Weights of a small GPT-style language model, trained from scratch on English Wikipedia: 2.5M parameters.
Each number is 500 + 40 x the weight over the matrix's rms, rounded and kept within 0 to 999. Layers, rows and columns count from 0. Numbers have three digits each.

# layer 7 attention output (transposed), 256x128, rms 0.122, rows 2-9,66-72, columns 0-127
536478479510492515474536477547472494489470500500496522507524495488507501467477476530485509501530507508523496490482515527499502535470474495500518482519486484532483507498478525527487539502499488466514496531477507536535459515513519465515487495514447515532523515520497516486464444501520477516499515485523485483516526490546495455463515490507529463498481511508517492507548449472543476496466
523492489529490505490556517513531504469492481509482541534491530526471539489503514509452468508550515453520485545508495529491469521519529502514464517499499522518486525486569467490478534468555490472484482453482510500513455447487455526467510518538480431487481500504513487459518481470455484481519526505524536530489508486527483483512483554449511483505510490506501489490506480505535497497497
523502509475484467486480499451536501494541479445520521517515501528515533515466545470479531458472505533536482487476514477500493436522535475462507530524488464500488480516484480534489494510498513524541527450443491505468515524478503493517497476558519513528489482536485516531459537499558499481567485520467485504488508546465497472549548486462509504471486556513508497538554466529481508508511
486530517499490501510543501569526506488485480521507516467492457489507507524518506513499512454518533480478499523526499458500521507522478460487513527486495521447504501521500469512522478551503535514486486493469520507521558511500528490485517469527490503490556558476494543492466496507488490488484528496509480457485473532488482498514466491560503511509477511473528510492508515484494497463528
522492500495510507521452511547473514470535494499541517480471468492532519532470494497454484478496510533493550527497495530487499547544465438493521481496537485525495517497520450538525521499511489498523506515491520486571482519549542469510485492481468497496507516505505510495501508494513530508532471467486515436473489545574516540475543482530447497537463531552494536466486484542526500484483
525556504505525492436473498535509471467482513483495513485534547518521471463526449515496502525446469476495514519497478567516466523501483512491497466481529494479503474515496491489543502507480508542489473493529495491488499458511488545479496512507515495538489475478453461467527521487459470464533470512498481468490483467495485501506485488494460472515520474484533490500525470505469469511531
517498489501489545483493496422538503504514498473488509509492476514536538530520524472495448506486487556509500477518506486458498473493494488535517519485487460494540503506470511521512506512522510502492521507517470469471488522450500543485509452518542512516469488506477479485473510515509507486514522489506484494494521503452502469478495504477510502510540485532481516500493479492541549451507
510507493484462519503518492446559517482486477500490509516515536477542474521489536509532483509489501498533501488480514502480464477461492487522495529466508539486487523511516482522476462497512464513515506460461535490505503559486466527484459523497549467505512539515510523456480480518515524480529537514499541469543533518401491476516509490534474522528531456555486476480478540504476520507456
470462499534507511490504548612490516502507509508535518515484548551484515489487535487497500488495499487466466490491501529522448505467514520459503501499521502504540499508494482476499492492489501462509481492466458544515487508504490496486461452487463514508496440510517502488507483481468507500506520564500501505501503474529484525496508496545499502557505504492498513466493465515526513474521
512496522467488500495521527530515484515505453486512452463511500514492532524524528471498455539516499454504479459545508498519525494520492470526472518496530523494501490565539514501484490523489523466487524498522587491486537541470508518505487487551486448493548512478453479510471516511486486490496512491475525519505454500481522530502516508514504519491510480517447499512516480524474503490509
499520490439464485551487456561471503495498521534482511545499445502492463507477458475544499504540508435430478527471539492478487455505483432481525478481515491528489513531495494511503466477507539513490482476486439491544538505529500509503494494521436467533486507508499497513497506537481492470499457449552476481522519497516505513479525500516515514511511503474491496476470470516518472501525
509522482517530515493490512525541523489504509462495497489532554530516493526492505486509526510487522520495488517495522444532527552520502550469548532498524496489541510478492463465492464511486534434519479509485479486475526483508500500484478538479459485472461509455506526484512495512541555465515455503526491523513577518520492477539493493483514494575527519475507485569506490525458504487463
482509495524531544461452499517521508450442531489475475496507473486525483474507459493487516516490492502499523544497516493495495487495532486439531500480566535493481480506468514494509478512520545477475513509515521523513473479489489505507497456503498503505488522519443515437490519453483502521453464468512481527471522516516508475460529509520504503512502496529509479484544532517489486490452
478548515478485467510449504579512547534542518538512518524507504518479545441502499458472440456524485506460490498520516494495487494479505458537511504511483512463501484531555460489495487500435526493539501490531503578500484527477460492477481499531472546508474519491494459470497528477487486466469492488489495493520474502583518515542512496515529518511477513492467517513486507498494434539533
541512500469496506478495523391508461494489558501494472480503500468507480526520508495536531491524497481510522499544475531489521498481491483516508473489500530508512491517481501479483538519525542447487449499522501479491501538486505512521491490486565484469544505488512541479474517476486476502487490481488496520498467521439479511479503495495514477487498473480505510499489507514496505470501
# layer 7 attention value, 128x128, rms 0.108, rows 3-9, columns 0-127
470495476498515520493495478521485528504488501501439455526503468555521505489527493472498540486552480491447487519547515492520472513518509500519520514488492485491551489511481509458507480468484470462525454507536539484469504489473514514543489484505529511509491441486566536532507512513543469541513512494512454495458519500488523513472494530503493530471426468539466499471504504488501489482493
467528474500485471498528552476498526553514465510501466543493489479522460480455556494502500478467473456516475522495509514488520506485528538516539491521492508530516518523488491551520490504474585462505517477524499507502497482501544472495476498468457514520498552472475521484487528517468535503484490552523513430484483534473479502519471455494497505518522544499489557556473493518471479485450
549528544470488538476518519507500469488536502496499470503552535486489525510463449509542519508444521480510448503507526507511456515467526451492488497507494481473485512458533473467514511492483506507498502503497480533477468489486498485473439524497474528423485441470484529494494520500485511499520472446480529496516474507523518453522507533511486518511506530522501539541456509478570492493501
477487528507488514557464498495470497480490553522524491496513524481473537523474508533498490501487531533456527488487519520521534473465519497434460504500492499455467511498471517518485530522428492480563531544553518503526489527492558505487530501475501530522515473517483481500494508505519547501498481487464509517485496502516512517524527475465483493498507537530528570496482458482464516540452
508500472479500511523493493507475517496525484450551508513478559528496523515501523508519543457539497484475469482500464456484450426565486498448495527479507554535539511512464556482503506518504478474478504483525515467531530454518520529537487509500495482494448518535513520451505513536480485537494498464498471475528516525489495505482497495521470479488584530468456483523525485542492471479471
495497538438534476473496514498513479498511506470528491548485514507505444494481516524517513553479502513514507503478518471525566462512530455497542498454488519496495514517472477484506509509516505493528511521481546480469530511481467474513504510512475491504567519516556452517504505476495501532518492514472463514475489490482480518516501484478481497469472507505480514524519505428523461522509
517562498525467460488494519475517509498515495517522481494493475480494484493515473508525488530468527483502495535539483488495497502534482540483517504473529529509537497453519499540436488546518549504561523529532450518455472489494576556467466492518486511492464506488518516525498458519503485481505549532509501499476465470493511504484563479474504546545468432504468522492505490507539521499509